config.toml
num_hidden_layers = 13
hidden_size = 64
num_attention_heads = 2
num_key_value_heads = 2
head_dim = 32
intermediate_size = 256
vocab_size = 8192
hidden_act = "tanh_gelu"
norm = "layernorm"
norm_place = "pre"
norm_eps = 1e-05
positions = "rope"
rope_theta = 1010.0
rope_fraction = 1.0
qk_norm = false
attn_scale = 0.177
bias = "all"
tie_word_embeddings = true
parallel_block = false
init = "uniform"
init_std_qkv = 0.0846
init_std_o = 0.0
init_std_up = 0.0846
init_std_down = 0.0
optimizer = "adam_atan2"
learning_rate = 0.00372
beta1 = 0.9
beta2 = 0.98
weight_decay = 0.061
lr_head = 0.00724
max_grad_norm = 0.5
warmup_steps = 233
schedule = "wsd"
decay_fraction = 0.899
decay_shape = "linear"
final_lr_fraction = 0.0
batch_tokens = 16384
max_seq_len = 1024
doc_mask = true
z_loss = 0.0001
train_tokens = 88390000
max_steps = 5395
dataset = "wikipedia_en"
Each number is 128 + 32 x the weight over its row's rms, rounded and kept within 0 to 255. Layers, rows and columns count from 0. Numbers have three digits each. The size before them is the row's rms in percent of the matrix's.

# up: layer 6 MLP up, 256x64, rms 0.202, rows 94-193, columns 0-63
# down: layer 6 MLP down (transposed), 256x64, rms 0.18, rows 94-193, columns 0-63
up94 088:132131161102177111115073126161165172159125138124063129144107153150106098134109101139177107088148116129070135186117125102076125139163139092105118137135198118147206111109106153104130044106168170
down94 082:105129127106096142115184092129117091085100142110173139149117142145094110096184131090120144151127122090164157066089168133086075127138102104157131130163069205125075174098172115159110144196137154
up95 098:141112137072157173128172102126110127158133120175133114108203117182172126095150145125130112124130178130166164094119113099115129194100139097099137138054025083158135108148130088117146128140091163
down95 097:113121115123128088170174155152126205170124146116134099176133068074078124156174108127132103117111162046142175108097077114129125090129139145068138110128088169155121141170131092149107166167084140
up96 086:116109121121175099113160066099096134208149160107084095115140133143192149125122141145104137185162098144084114165166143089138131159067050119079160148123103147082132113111126094113159133138179086
down96 082:137105075150138150128122134147165133126108126190185171133130135089158160052120124103114126143136054183159163105111171124091103104191131158175100153081172138141151097133133091116101103055125158
up97 102:231079110100156120185107155070148151188108157074089095162120159148130158104073103141109095143159127152089113154148131138116103111156140163101160103103084129096132122137108169153070100094138121
down97 094:139119143133182148151158069154094068131127132158104075154107120111123094138189121154134092125103097255060171149133140111110142099086120162129162153123094122154144128108097102122159149130135098
up98 098:202116126071163153128148100106103149147132040189136156138155123193117128062074113149081151109127121133102053073145112110150122101154137104107125136166159128127137105130112173160121141153168100
down98 091:155117134088088142140130166094136126125143122092102068113168120132087108100133154102080166131145200161144187130105107185148145164127134115088190074191103109172119120160135156117116111066135063
up99 111:176070043081132087115102136118087164157126136165108089105155121132132155072102140107139103168075158146149157124156174156123112097158130110121069163098165153085152064097112175154169120129142126
down99 099:108131140102107108075086160115105132123078159164110105097062111161150120137167085133152176174083107106144093116170145142116120158123113165143148206143124189081158110148116099197118141147061099
up100 100:156102079129126086113085102144192134135141110176139136107155121102143149091142172130143116174128111029096133169140082102147137139089081068161155090052171098136136126111123194142143124141140140
down100 108:118116160153138079171131115095161158119124122133142137143133148118074134157195174090129112167147081133104106082096173151037172117150111117157132124108130096161072062087154145150101188119125176
up101 092:116112079141142050135115128082128082133064146143143108158144104128156127129205141157223127174187123069088147120160099147153128149111136055139142150114131160133090127162109140139145098116112160
down101 099:084133146128095136069097167072148123140148156168093144135157080161155155124143124141124111063139150142167102118157088107114132094180127163105082077088177117134119155091150074135216168094146144
up102 112:140125126154140128117061166129172118144106100127135058128189094114139170074146223139129097096117156080126171158101146100067147122161155080145102065111123112104113151154109142175115131134114171
down102 117:126131104102117134086147082121154171157095173113059143131115140129127123154111101086100120089153130078131116080156183192138194156200126131094101158168125084144153148079116109117140173062158128
up103 118:124137146153165156151135131117123146124132086165153097099154147150097195122074133120097136134067167114111153132112137065104167117116133092108113172062161051150120142144064151151137059121189168
down103 115:130168105185120080093112145156174150106187106147102132095119098158155086149043145078146114144080150170084082170147140122146165132080133116159083102105139143175079168122150114109137136167150092
up104 091:158083088142133174109170072083129105164078134130108117091188182172170184105166114105093159143117148103142117184113176101124140161118118137077105145091114156139119143099167136042118156142139133
down104 087:162112092148128148115098114094164093123134111108166143135112140102191091128155137106169076143140177084185136185106144097069124078134110185159081180122189115080130163133133130067147174121117149
up105 086:153113134077149125111079135142176168118119138134139121097157123170164133113166085093096111147141167112097166170195149120168126181132048165085140130072147078123154117171141056125133148090166142
down105 078:061153120150067112133205143153119175099172166090129129100090070138136092107136150173102127124100094164128107125159082077147161126169105083136112149151103121104114099181145100184168164158099119
up106 110:100118133176137170192110127112118124120134069119135079173191209146115180099148136150100156168119092062076165126132145090081122136089147124134120119078130097133124113118144172139114065173156126
down106 097:138141178106123172125125095172164163112126103121131143115124098143092133186128076095154116138165042117213095113128129115163116088110146172132136119086153127169121053140093095096194132109091133
up107 098:128115115109105183151114141109165149175072141117086119189164164127122129119081189117097102153120117118157108070145166074102092159179143141073145080101155106171114138105107151121057135104181154
down107 086:095133084118159184116139106135075142183105116165065124123138119113084099099148107114123091145101156113162151115110166153133188118162116076098117101217163173165179107145090145119118084096153170
up108 089:148113154174132149105102110138181125145159109093057131092096109162118109103112154072138136111180138157136136147184108138122157156134070142113116121059120048099207128160173135104090095170127124
down108 083:092145092169162149144164146153093151144158111118088111155114118090161149115137109185127141081113133111114159116099113132124086118113124152157174151196174188133092073100125042096178161079133081
up109 104:144111024045098111160137161107134143131108151152114120156150093119120139099153179159192126187175130094076163145141108120134115157132148121148065080120087129124116059159148118131113124162114132
down109 097:105127203155148085084155110162139128120125166221093126153137147134106120200111161095114067080121118091131135145127083153124135136112134181157055103107146114169125102122116072092168108153131123
up110 096:109148152068115086124088144087184120158149124091127064134119172128138139136185136111137157156095162139088134137166114047055129157099102124120165131106102143127100117193091112092109150170116191
down110 093:109107122165115123167159182097137095100071123160154142113153130071129128110151091161134183123147117128167129125079143170106101166107135203135034106125076141083173110112149120175144091104119174
up111 098:221063149109150109175086138061120110089127142125128057143139129148173156101153126131105086142089181141062125163161152142168129130090151156098129103107077121148183156096108111121131146134119156
down111 090:125208180138125200146113115128096142100093110070110169136117081110116107105193150076146182126146131183105127098143129089133120117153146130131099155053076119135141147167175092121088152156109131
up112 097:173079110184154130180145158152150109149118103171069094081162122139107119090120076122151124161153079162117135134148136131082162121115182139058115123070140118164200141124137132117082082163129168
down112 093:114137094126098173111106128135110142092110141106196124087123125094091149110138160175135149091150117067158165118133118160135071188128190126190184093118122099136097083173183100138079120094170149
up113 112:171125098133173144109154087140175183187109091143118129074134101153163154117101134090126135154115171135143108140140120146091141172151101086062074146127064122168174106074096127087087095099124180
down113 118:155114157069154071136086120136132129156106111160098185068082137116112149108122134148187142115106101105119140117106074174130209127134157138118124197081122175127122093142092131132093109164176190
up114 103:157063100117127146125115102090149104114126115157135115101159100196140131053142116101101125130130161113125137186138099127195112152107102114124073126140155173128150072137139156041102134206158169
down114 097:122143097117136073094125076131101111083108145179176160153137148126107159106172130101130118155131150110160106165141113116100110124199102145163128181108156044083161109109119136087165211074106131
up115 097:086119113153141164110133062130174117163108099133149131083171178171118118157076226113147126123156131127156110123124090118113081141171044134133088127104129086111156146091153119129130088083143186
down115 088:133124136132111094127099139138148138149137127105117098084139158150167129125159123171140126075092162184181102165055193158137091193066110160097168154110094166142134098101157132070069140106089121
up116 083:191110103100107081150131144093145172138042094147104088104141132114099100136094101088151140094156140157109144131151142115139141148140158092148030090082170138147162143190151147187103124138134092
down116 080:101133145176099100099130081125123121139167133168172151098153078130085157153135123137198176130091214097137111114127074134148085118081115099157121057121119159205092147125128140179128127145138105
up117 103:106072160145183107099119153106100094205116088121121154161161151110142133081070108121074159108100169123052115121108127104149133083126137134132122164131133090076157124157118095117126080161166203
down117 103:093077137194050168092194119134144161126075132078080160175124101148129149119071152126070120155105130145108104127144107141160114125182144127098147129092072110144162136120118148151151122189089145
up118 101:114128153154139136161129125094176151158060128186144097158097100129152107123117148028135138135141124147116080109171068121181169144145130143085086125152156080076142121203117098088130099120153110
down118 093:121180121116085085126097119168086085116171114077149223145178170145097127144125133168099124154111097145151113158124121054165124116106124151169160153062144166136095148114106160140161075119132100
up119 090:167107110128128142171177067084147142189122114096097097129095189153112090158164156112158151127120108148149108045126106109133103153096114160136098115140138139123165100131171165168194116148196075
down119 097:143119137157148142117086180143127111097146110172166157111152064140164142103129112163085169101080161089099125205138142150120145131173171090105152091095141080150111182161103126094095121086082191
up120 088:125137108103112157127087185127098160165049087157118051211139153093173141132122129122116112149101105131071113089196124119120118083131158143140139115080172125126150148112136110165058120151159143
down120 082:126138115118108064050152129170168136069172133110139188116083126120115122116131138120088170123180090123150126142160124163115163159075144120137176131137159087176109106142151115152162149096140030
up121 083:157064147125097130127117159172160100147113136114055106065152141172093104068065129137146119140137117138146065094183098123125217124138185120067099145126117149151143144131130172141139124151155126
down121 076:147135139120162145081141099156085175074111138053130115119114157119135134131169146148126136096129125136108159138085144147163071144083157216154183197108127146109082146131126091065157130098143075
up122 110:129075142131159074094090150139187158114112083154128111140187122103131141102119123097188124152157154125110152121116087149167135105114121130099137153145190153036148121145105143044091094149160181
down122 103:141118143113126147105147102114178173111072161079143134096182095117109142149155119100138089129073156182152085101129100159113105097108137163104203128194080147111194186139073111102095130142141122
up123 115:130076125127207115098123136135144088179128138153114062101138166163105112111118112072110142164064097129117170155109163122087138154140118094088123190129136146132140168124089132131044066131167159
down123 123:089096134153113127172133169109153167096096189144133139157103152096079116095092115115135183117104100094104116175115106141172116180174153119141123154149060097170089093148090130210110079130093145
up124 112:095152103173110149097138129067192091140069124176146073183132145119165188052113108108138123161108134089145147096155136080114169102100126088090160136102119090140138122095151156126083141136181149
down124 113:080139119118114118122126128102055089132145189105136154086130090133133119120161191176163090127117184108155085129156173118094141093087140062151195152149113166109165143141122100132054135167128103
up125 111:154153100132181175148120050088212117098076065162134157106161132141139132123091131125136151190148208109142079100127119124141150119143064107130147095085106154112112139096175140121136146114127152
down125 115:168167174123138124123187153128146106086128094128087141146128133133086072097137097139169191200117096091119111121087147133153162206090139131083181084138096122126113074124141113100134104178120079
up126 089:120087138141131136108126154132150153152078119186098101145125079117118126107093126121160142112180136128049075159153082165126168112117143139049129158091151133133190090147160146092103133223149144
down126 085:164177095101124111118089128113173132109153091086150142092167108090109126130199124104147143101117160078168116097115115129138067191095202126161207188152155123137097107137133108083156098114126125
up127 119:093120153144167149124102074098134114146106144185145118171169169158124173130084144132123181133170201126110132093123124109109124115117067111121151142096151102149111065103091116095165051144186186
down127 128:149130175130064147099087112154174110158095101137052093086116094127125122108135166144167079143110095091198112126129160163137170093149158135136155081156151118096121160162172084086114122196145116
up128 102:110152112162160105152088147093113146121096063121122106172139111111140179146147159109143140167132182075107148177117176120145163140104137106082112123092120145098085074150072203137056113098142175
down128 108:121130131127087148107103133115101155079148116159081184189173164117159145146147107152147159086138157148102197132094067094156140103117132164126092129119139118107169119068081089173085182108128063
up129 109:151140067175150161099093086093140127120078111188119054135174134102141189123124154073148171088112182115164133061119142123149161094170131110140087127118097131101119071105114119129156153142173144
down129 115:106128192147126175104133164183074060176131153113163130184135120167134112137142168113100094102110128071131144069172136125095110098150053191133095122175111102113149119157103085154117109141108127
up130 103:147098078092112132111106062115218145158117120124103123162127113122156108127176152108164156213093176162136142136145132114088124183143101132113141149136120102062211121151171091144136116092124126
down130 091:102115146122165162128125122154067135124159174207126122165115116150122162159096136125092130096143082095107124110129089126169086111154099187132136102072203182173144076111142103147152109068106085
up131 106:172129129066110082186082092088152171125101164090106076137134128115143138127160115146147103150139156113084100180199131045110084183118092149118110096086116104126192117135134157145153137108143134
down131 088:137209127102076131103138152149116143114106147108118129129090106057119114111080130158166134161154105127116088162140148112159113132173080120124150127148119034113156059162202142138093180139145159
up132 121:180071128062131153110084126134201183151130097139143138122163131132142147055107135057177127154113136135137101065166148137115076101139163070128130164142145157150133077106134135098094155138122167
down132 138:148142189152120072107107126184186142129144126080137110090121143168140105101147135093142119112178185164147086171143133163169075068059091141124146158128117107113143161095120135069116127116115061
up133 103:214068140092136156134087160086123164149099100153143171065122175238136134110093117110115135104129144125093138115151132129161183105150128112093146094151118062085153127136146131107108149154117133
down133 097:099150141135114118159118155174116089164184120147153134146079051148133114151210104099098124146145088145073184090108142121094139139125061138102150110200120136077145102114129102142157116153137190
up134 112:137084110088128107133113102139118144215119119135068116124168154168108095125114099109153163201048096178145144155155152120108210131101118124078139120125130116111128121159128126100088062121150175
down134 116:157131137106126145133117124132148160086042194116121104047133124119131179145154137102188170114114092081151149148113091161112114146115134185122097181147096128135032138141136095128127101130156174
up135 123:209098139111149060183100123120117133151103146119095117132143113172133194144135093123162088121088111155063213144142157110125098086154111147099097101082092110115128147139125128117140074178162162
down135 123:102117155096156100124146123162118073136121165150082095147099097155075145140164169156138101214110117241081117102100123104122147102141106158127164142097125113146098099128090111140162101139195131
up136 115:124115140154173173197129072116130148181113108104113149158173130132197190131124142120109151116168127112090155080116151045085102140145101122131135128095121151079136099112134139075149092111208139
down136 110:117138079119129119119113093104098093162118174133160200125149152059109175141117117077117133073138132144119170091129093108035122137150145198146098168097149145107137133177164096125113157087174130
up137 096:164048047120160100115136146128152170143119135166105136147136137141119158123173077088134182209165128078135172148137097099123101172094137131104123162117129151113093093184120127087096096099162102
down137 092:094129166142077163154143123156101162117113121122141155170115169122111093141085156177116072094069105114160165107119111124119162044187106143143051097106183064153123122121158148125153153136159135
up138 110:104136052130124179143112167124218136153110132165133155155136157157167082163110122059135180144086130150135113111208072116134107124154145113089048130114133103151134093160123137134128101097133142
down138 114:138174156153136176124139064161144141094062139154127144156069114128104074073087171145121129132140112145161124109184096124071184089157148133091077119142123087115148129137165188158093138139096174
up139 099:155098116130133207153154106097130082066124144102130131110178101146168149135096191129145120098119174122088105153122170088091179127112126119104123149042128080149192166099103147125124090174126155
down139 093:078104138133155142103134148150194147076137104166093170135153154081133175138156141088111136106110138124167165101121066108088102137163123126109187127124179146106131150067035132137188145128128083
up140 103:169155137135150125200080068130154115143096154183126162174115096098182160159112158142148160130113177117121154144122088142127144111163126091085067108129059105126183128136095097081115097114115189
down140 105:116174156059173112134113140142154139119144110143128131073132165114146186136125033116071203119063148144107120151122153143156125158087139159166162145100117172125097077106146113086159101141108164
up141 107:122124131164132090159107067102121134147119173111086104075172188125118108146128106132178100115127129106055116124149141052102169162185123120116153142106092090091159165129122160110110065160196123
down141 117:180178054126174083094113084168143101124129165116124118182141109130151150107183167089133094123120113131113119127213093121120150156125180103153107111071115156071128174111152134143121082127082155
up142 091:124123062118132137076142143052154111154125150124150129124121147185171145121148126090100168156097159063092127082163131102088111181161156122168113152095173145086140141113118188162201127119172120
down142 083:138104143174163163125098137134160111170122158090132115077073101121075130108161155183091122150151102112147124165146137157086172143094183120086143133118085117163111158216116111087051145111087124
up143 105:114126158084124157116139178139165133147083060080185046142132148114141096092124113071178167146117185101142166139136161071136120165118148110098129164106164133137105111143182114154121091122166181
down143 118:140168128099094085180066056137103146124095134197125165138143114117116165178163174121083099138160120117148131129151136081120089104134134107139073125107131098140145119069119205103185182136152126
up144 083:118105102073131121120149124108112174171071106159109141145137130109101139142185107102166195184128195091130148118125131123136104142158112091107150180123095202087066062167094151116144112119101165
down144 099:119167120130070159123135152134133131092192148119106109150106141124131088096091153153083095050132090184116131134170105126138151162121113163105144104146194066142226190101123113124138139105141098
up145 093:144126051122158118123108122137184175111111124107080159058130155141156120150190182115168102160142091127119127090137127084106133102178096144099090135167131158081138064148128105077152070116127173
down145 078:153135150168143117101154144093128079116154153117151079087163080135157102118140108143111141078176144215159123118093124175109143137128093052103179137105176062136085118153153122088110157095168153
up146 090:132157102136186119122104039117110108138160119168114091102130117180186109110079153147125125134173100148060107174112161130116120168192138123158099052100094099137167136070137126131136083103118125
down146 090:105103133087177092074117142135135103091057141098161127099083156155109096119186131125191116156094218077180165124147115136108105168136118122111163152162109109133104124201113122155130101143099146
up147 103:113032119128161132118134132101120173103145078159176102145148150109098105065174108075156141133166127075093164179196114161130137176101131124110121099138117101127153112146099131164051134166123126
down147 095:106170123147124186112168137130120117171112132129113140156120047127165081127179078141150144099134096064055141103162149103143066081091113142181170109083145095163144163171160130133150120112137105
up148 087:136110090107190103127124141071114160171123098103120084130122178175134130161168143184149173112052099131140110068145167076139113135155065141191122151133142148107111116141107132132118066148169082
down148 086:117180106160122127075179135197206125115157138160128136080114125112137136069113112101154124096080171144097099179156087160100107157079146082083166106143149133128109134141162130099129171124072172
up149 111:224138093073154145127123111125150130151120102152096125125129136167179121123129136134137142106083113167133150059134177107122112136156118113120081092112136165161173073107104156097081106196210108
down149 122:156118159103149110119081182158172136186128122112096152110145172100174129143150124098115197145135192113138102140155094112163129098133077100121140107114102106115182181119027125082139075135112120
up150 094:109079145142162148165079164102130113136124168101103163088174098120199114093119098130108050126121126105099181125146140095135118166137152087185136197097109080087133174140130104155092097182124129
down150 093:158103076146150095104149143088126112124096133167129087209150165145126173134168111123104061157108123175112125115162131140101112091176134086152086086165096191125091107108133125147173066128086171
up151 109:188088117093149134171115168106115166116129151105138115100199198157129120074093137137130205127149144105139130106134146078093146133108117116116093108130143085149137110167135103119023104146187129
down151 115:176196088150187089136094131127078119117127140197101130108071152097154180104106120159064090120159178071106153129115138128171145106122114116147076076131157135141176182131126142164134111104137121
up152 094:174135119053154190180176103106171126166088141136124057099120102156155112165156134141143090202157171122122113113127087130124129125092140157092080162145083133101145070143165091136132112152139093
down152 089:085173184102199101075082140117104162128185087124142104126120087130184117124157083167133111169101168144142119138143173155151092149129101111132164118094165122097082153165089106092089190095132139
up153 111:204053070095130100171164113065135170129111109161082092158160139157139136117159166125124175129152077121106115075137130110127149134192134135124110048125086120149133095100120171125104153145136096
down153 116:184141130106135089121130108146169134126178127147110121097069098163118068074165125116080133109152120098170103138162155115169075178129102138110176104155189064130129154157150135116037146145119148
up154 094:150106165131196160143147093150131100124104121090098126121146124132117142077094216137132072123154108172052103165184151143138098108113085108105137128096087118128128114163139168101121085210122167
down154 090:108087202165130121132152069093144087082139157125114164099126128148102137057132128082107137177072134184114141129149172142130151086078123140190151103129173089148140169123120104092170114130187133
up155 100:148125139163204130135162114097124119180117120156105117083094093194120193124070125124136167090159143136140088132100139096144143143192145115121107167111054062137203134114115141132104113159165129
down155 105:118106149084143127137125107207116113127055124127132100121152118148082125167102180111125140197094168104133159161109098173064134113117135160114119176144108140119132113217125123103177102137058094
up156 091:121137099191147123153116092130139142156127140151115081081168124162108114161147174075107195164113125122117119108128099068181123168103122132128116180074066140162171136095097193099098144091174101
down156 083:133212155189124140108138148203143129159119184119122060098093124147111124142096151126136153133128116124078065125091125161110139134113101106152154137074160105201119141068097102100109166103161098
up157 092:137106121129138140157113142129109130171056152076082071165132129179137121154086157124111073156118115124101120118135157054083202133164173149076165160116131103127155113160154136172062092136151105
down157 088:134099061104155153056195126147124151142112102082109148131123121091090100123108105090119161105138168161134173147101167187104158115113100147093138208172119122141133092136141093164161129114149049
up158 103:100061134101165163169039108105124152188136122188145071132140109149133123089082124126129078146148142157088136116122108145171099089209170144105139139155154126122150110111122106101094059126124137
down158 103:117170150143061142150158120104202156107156125117160144072133109142130136121132122120089084083092191102136086193105090083119106209149117161113152131091157134120128178113143124074122140154130070
up159 106:180047125084184105122106153150109100120096088157092060131176110122179194128181114144103162159136149137117132100128132099071130187124161095109094107163126167136137096128101126093140127154142178
down159 103:115158122124009130132103098106145163110128086065116192148114166131064126120118137088195146134114131180133105091161084171189162139163124130124147150103121141084136131137166139099115112158126131
up160 099:116118111145170091139122103076163093145154138158131126092104102095184149112178179135094094180097094149072123141241118093099163130182145122128127104126090111050151145149138110135129137132125152
down160 089:131128181072099162136120109089108133095117185164185073080157132164114121147072086138116068095170141107106090179100122124098130147148119112113098152076170176140091133113155119162143114186150174
up161 102:145157111056110126158129196106220135083058084126129068163162162155162113107149114072100167104133160112159152078201099129148151121158126141128122104144142115127143100155130158109102143124134143
down161 114:156133089113080120081102164078121126122187154150130065110168149111142118175165121132167153173167137135167138148152177107105044156137082106132093117146117121074109090122136196126066148141116147
up162 122:159119161092130157147105152076139140124113098163151108116138124135156118086099130107133080086065236135125126116132084119077146099165151127108117096128141102111197117111109207135090129189164153
down162 137:096185135154073136166172148115121134052086052125126166086142112157175178117132109138146143189124105120122176106094124114114176118119107115129116142178108123111097067115167124114142130089149202
up163 099:144129130130173105135095145077155129078143139127172099064150145156178181125122140115179108111096139090147093142156155109058126194126085102134097125056091127116115137126097054139169110156133174
down163 097:063094112179132185138154145152131166138110100175153115148090146046113091141107156148124162095140144107163116118094129134133079090060149088107155108109151178176143121112124122142181129078130196
up164 095:107147153144129071147144093091176147095051068088101062151140121132143176159141151124166083144134130054114168139166120119087152136100148145134110083078076159110119134170169173123129143129142161
down164 102:116108156109149136127077163114074180151187112102095148148080138126111150098139060134114094146148180143132169096095105142149126106145078159154097138145105192111096134062126153130202125137065164
up165 104:158082061129146108133091100071150137178135130135084095107125115130171137141118141141144093208124155155115104141205112126137163109082070151078121167111079165095156093075148156134116130178109137
down165 096:115071130098132065095170160166112117134180137161100198128119154144150178114125110120155120143097073150120136120129172131128115137057147130172191137132112191103111097049094125133115169124078134
up166 109:166081104143211156117175132122145136171110043193150120154093169138090083094071130133135180192158122162100135140120080135087132137105102135092129145153128104159171110142099144115088111127142138
down166 103:127131071106159177135134155120100171118041112188128088162147085100142082087108186128135097145161104136111138135137112153088120179062150153147128175119167146108171096189107126072105144128127125
up167 109:132148136119165057147142091135164119115131127125113107180125098107136166162165169118139084122121129110114185131141114007083185161115133077149127126095102068140115152151101137129139062136144166
down167 110:150165175120144137123094095179103147055165129135051132134123087121139143148083083090174043183091181143145123123114118173130137146152140096132113128127079158153113099153075160158142112118132170
up168 099:090142125145134166243113066104082122141104131169128128125132140138102139167095175164122124122146087105134168123144133080132183141135148116094071116106071104141194105151105205137113112119132141
down168 118:153115161108156103179142048102074142132222117120115119139171153104167149191137169111136141117120108145120184077143157129073161133148111083144115111115075083103156103155116139096095110167110155
up169 100:152099090107124123091101134125184154179098076148144064190168157103121109110135130137160127207130111051131182123151117067100101171113149152113170062124113148125115123160139135100102152098133099
down169 096:120066202154138159179126131086124153146063079134039106148101129119103116157166106141141081131105065176164140162089154114107111094124137161132144173137098160105138132135101153093178169122130131
up170 107:166104105114171147081121102113111179108123130141099161129158163141114132086222136172135122089104101076155168055140111120135148116143128137098128105095140110145132111140130182105099084216189101
down170 106:115110124169159066132151132127134138150172074086142112127134097103095094151143101151132075170129134086168130159164144187069129145119110171077122159104096129159152147113150192117187140101065064
up171 104:126140125080159122091128062101151103160147114142176134109123136123162129079172142116109137171091104040102111140146091087143100138137158080130151077128147142114160130134064140095180120130118228
down171 089:098124137136161177155124107106102133128117144075159127141159170099156192182139130137075022099123075117130141108127139181077160125169087149118125129150109117134114156169158154151110129123058075
up172 097:107101094185151140126149131103093114115061135154099112097135132146131191132096094130160100122095095138063154097197168123083102105128149134127129157035117157107133140096131133120113073184171175
down172 093:162123131077149076120138118105179075105117117163158142138179149149128111149226079108138101128110121141131116159179103119130112084164156125138160139110113117026117117154114133088193131122184128
up173 098:145091148145148077082128143073109109168110121154145069116148103116131141097126127074131157194163180130128114205095154132095093152116145083080107185149118114070100132150106108128117105171163191
down173 090:174143174126127139179158138170117148114146124061119067107148095173053143104142125058126139137088100123155126093092091128164160095139126099158162149129123155115140168186083119129055156149111168
up174 087:132132116061114157144095133123203197098077130100115148096080104190192133083125166154124164106150103106156135141199106148173138159084109110101169111123145135108168089188110126123131122113114136
down174 082:134109140140110100173153121158103155148158188136079049104071099125090142091116126151108127172126105097104171161061105100113123123139088150112116206116121152164089127109123172186118160132194139
up175 095:151134108097133180128041108077139127160146067103147090118212207147117160071134155103154109164132090113142145125132173087117130159110125133160111084094139149130134134088118190163142105103146133
down175 083:153087111169108121146183156195133146104088158118092138135140088100158118111164116137097120078158140020137080125138083153166136137140096173119174178115130146115134091169161090086085132157125111
up176 100:143095153069165193115159151100171115109115097098146109127126201122124082069152146125143101098127133133110098113160102070112177122088145134089130107129155113149161136182112118150101114151110238
down176 100:103098142105113140118167131157118162118095143158113122100113107153136168093119037144130147142133142099127133134141118128155164162019115212071138150164134164157107069179112113096106182120130119
up177 090:093172132155119179123090107104172139111127083162128142103150162104171149099090096167139130127127156087121151105166163121167160123153119123089138065065129129151134089115170087040155135155208144
down177 088:143149145107088098137160109123153099082077172166095091103156094133119071081099138143188156107134180098167042128118135167142160156105159113083179089112183129093151145115145146124143149175102146
up178 101:200088124109120158165131159154134121159144086097036078132151159133165127141134132142158087165079123096109113119175145157147157094143125152097114103086144162102102128190189114111077067152140138
down178 089:142134088159100184116084081081166137132113091109173153083114133117100116165193100173126151102121112110124119111148159147118134152111168119185126179108103116102074137107200090061190156137145105
up179 118:167142113155175093154105087118143173147104100213160141143128154153145187120087133093113196140089140068092153139130123144136090102173064086145087101112148113144105100090089162113110099143165155
down179 112:126105144149105105091150153163172108094129120057108119084133126171161113102131183101125120140135098233131078131153151160091137153092175152084185108098156140080088123184116117109114098134166115
up180 102:096089176130149125106142140084149141150100140144064076152239102137122177058149158097128098151147132059149114131119096121156136141135132090106128181130125156092117157145117125117126126191169170
down180 122:131093166132119101167123105146138149144157184150091111135183099138118163137134157102126197202083078108164148080133118132102150074165176100147128094147054110136088128123077083167138148094129155
up181 093:093143125139175148123121107139183100097117143119115117138118119106146130142131118132179125185118148141058186183126134132142122166066059102136120144000080123110148139120125116088091123129160158
down181 081:134130124165095182151135125140121160130135098150074134130048141131127126160185136145121116082112111105157153082101117115113145158119139142066111077128169179140109125104115173091215142035136159
up182 107:160108103101139175140141164125144131133131112147141117114194181162139079053084114144103191133141172144163114106136109118111172087104094111121070101105187097103172097176149124120080117117200137
down182 129:160152065112168114133174150117083106115089122173100074124133139123094098088105128141079109150218104082101142107144141123104179188125121155134128118164129117174170077139154140171167083086162123
up183 120:104121127081172093122123118145144168085139101140146161096144164155095092123173127067165127125076186120105168150164089112148138108103080135100086145093161130128115116176093175105098079201157184
down183 116:120118110077140118113146131111153194069117126157097200137112112100124131122089088113171151096087146112175134161103148100100114136095217140077094135135108184097125158120108088124161197158132170
up184 088:116166116127127114144077091019101127134126149158146103150112156116111159126098121141127189136090129125109177060115089052157168136137104112166111132063146096140140159149115167182144092151131093
down184 084:115132176158101161097116120094124127186114188098120149167116112146175093151096153107120097161082149120119103129155066154186072153138065143150096108170129136125087096155152147168081134121055087
up185 102:194081138072185076102082157085101136137121064154087108122124152117147140111122172180146126143116091154086118177125146107128110157172114129121165105146103125060163123110136196167121114138157177
down185 102:125170114116156150136122134136111088155148113105149155101158153147089128114128109157114038099114135201122110099127042181097098145158124141197088108144125127172114084132194181117083124132105159
up186 091:175109111158130112166072040106121147155154143138127149083128107134155119156143135146109123104138071153037101081144185111135160140140083124179110153073118110090119131095066131100103109165117089
down186 089:142147132094145104056174190109207123140094100090094106148087133132169149120135056079161118217102159138157106163145124153100141133107128127110160124159137111105086095106147116125120124095142190
up187 090:135135142085124149127133137090193091125155107148132079169152156136124088129150179122148131137100171183057115146119144056094143133086107109140144128122173059118095142133071169164053096148114157
down187 090:067130120146149097085160146163160099070142151147135144126180114190112157069110149128146122120190090227126169120138153133103114086126156120116067130113141098117146060092115122147136142073133135
up188 095:120066117168175153118113117075149114160091149222067109154166131116162184152091107158138154100180131150083143112152137113121136115171134167120143100149089138135149052172163142096141123095110115
down188 097:101177192114086056159165159121138111119163108142130137129114053128131097113161115116181139127075132058142115123154114049139063091163157130160158116161144180139129163100115140103117157159130128
up189 113:162129053069153133156110146121175178130120135129091084097125123142086109121138142056183132134104146122080174103142169102130098119139086087125125147066170171153132074126093193124143154165156127
down189 107:083085139144140120145076187135113122170156131143158123188129154115081141156134148141120050113118068108070147148131146177151112150080101086149111143135137150111138155125091111121205173137125047
up190 099:165081146077130083188115080116160151114138202110120134132188126116143176106128162132152123116120103050132173155127140065148100095101109119094144047129093115136136114185123140089096119114109162
down190 110:141137173119078088157135152127110144136141130103071114105073164144129114137123088141154074131069079076165149093131101187143077139113127129159200080148138154151193164114117082157095145130138181
up191 103:144111124080169123100139101124116207138130065186210149089103165161121170139102141130102128148099144121145098172166108105108095117128090059119067116089151090167123101125124129169104115160137176
down191 099:110107108097078112096100093165132132088147173141192124124150113140140087129072173145173184121077178113086087141098130129094163110061145138110109174140167145119141107123161156097193183141144095
up192 090:131117087117161141127126034134107078133131132159137165136155087092129163158082155122089092156124126096103162146140077087115174147117151107086159115133110076145160192090136132176149050164112158
down192 093:100178075142082127132120117135118082139162135136088110142156196125157143107099126165060131148140161129157186137137090167144095103137082071163135082182162122165113140095124105201133109125110066
up193 113:104127061069163155230109117095133117115149130160102142140169133100101153108120174129154133124150160080161100075091152082172150119198122115105121102112145157141148079181109173112154102118145120
down193 123:115127066071154090127109135103132138095244105053122136119136173157118197138158123134126082109172133115148152114140110110123132114096159087166131121122131161117083158164117088144117195149112151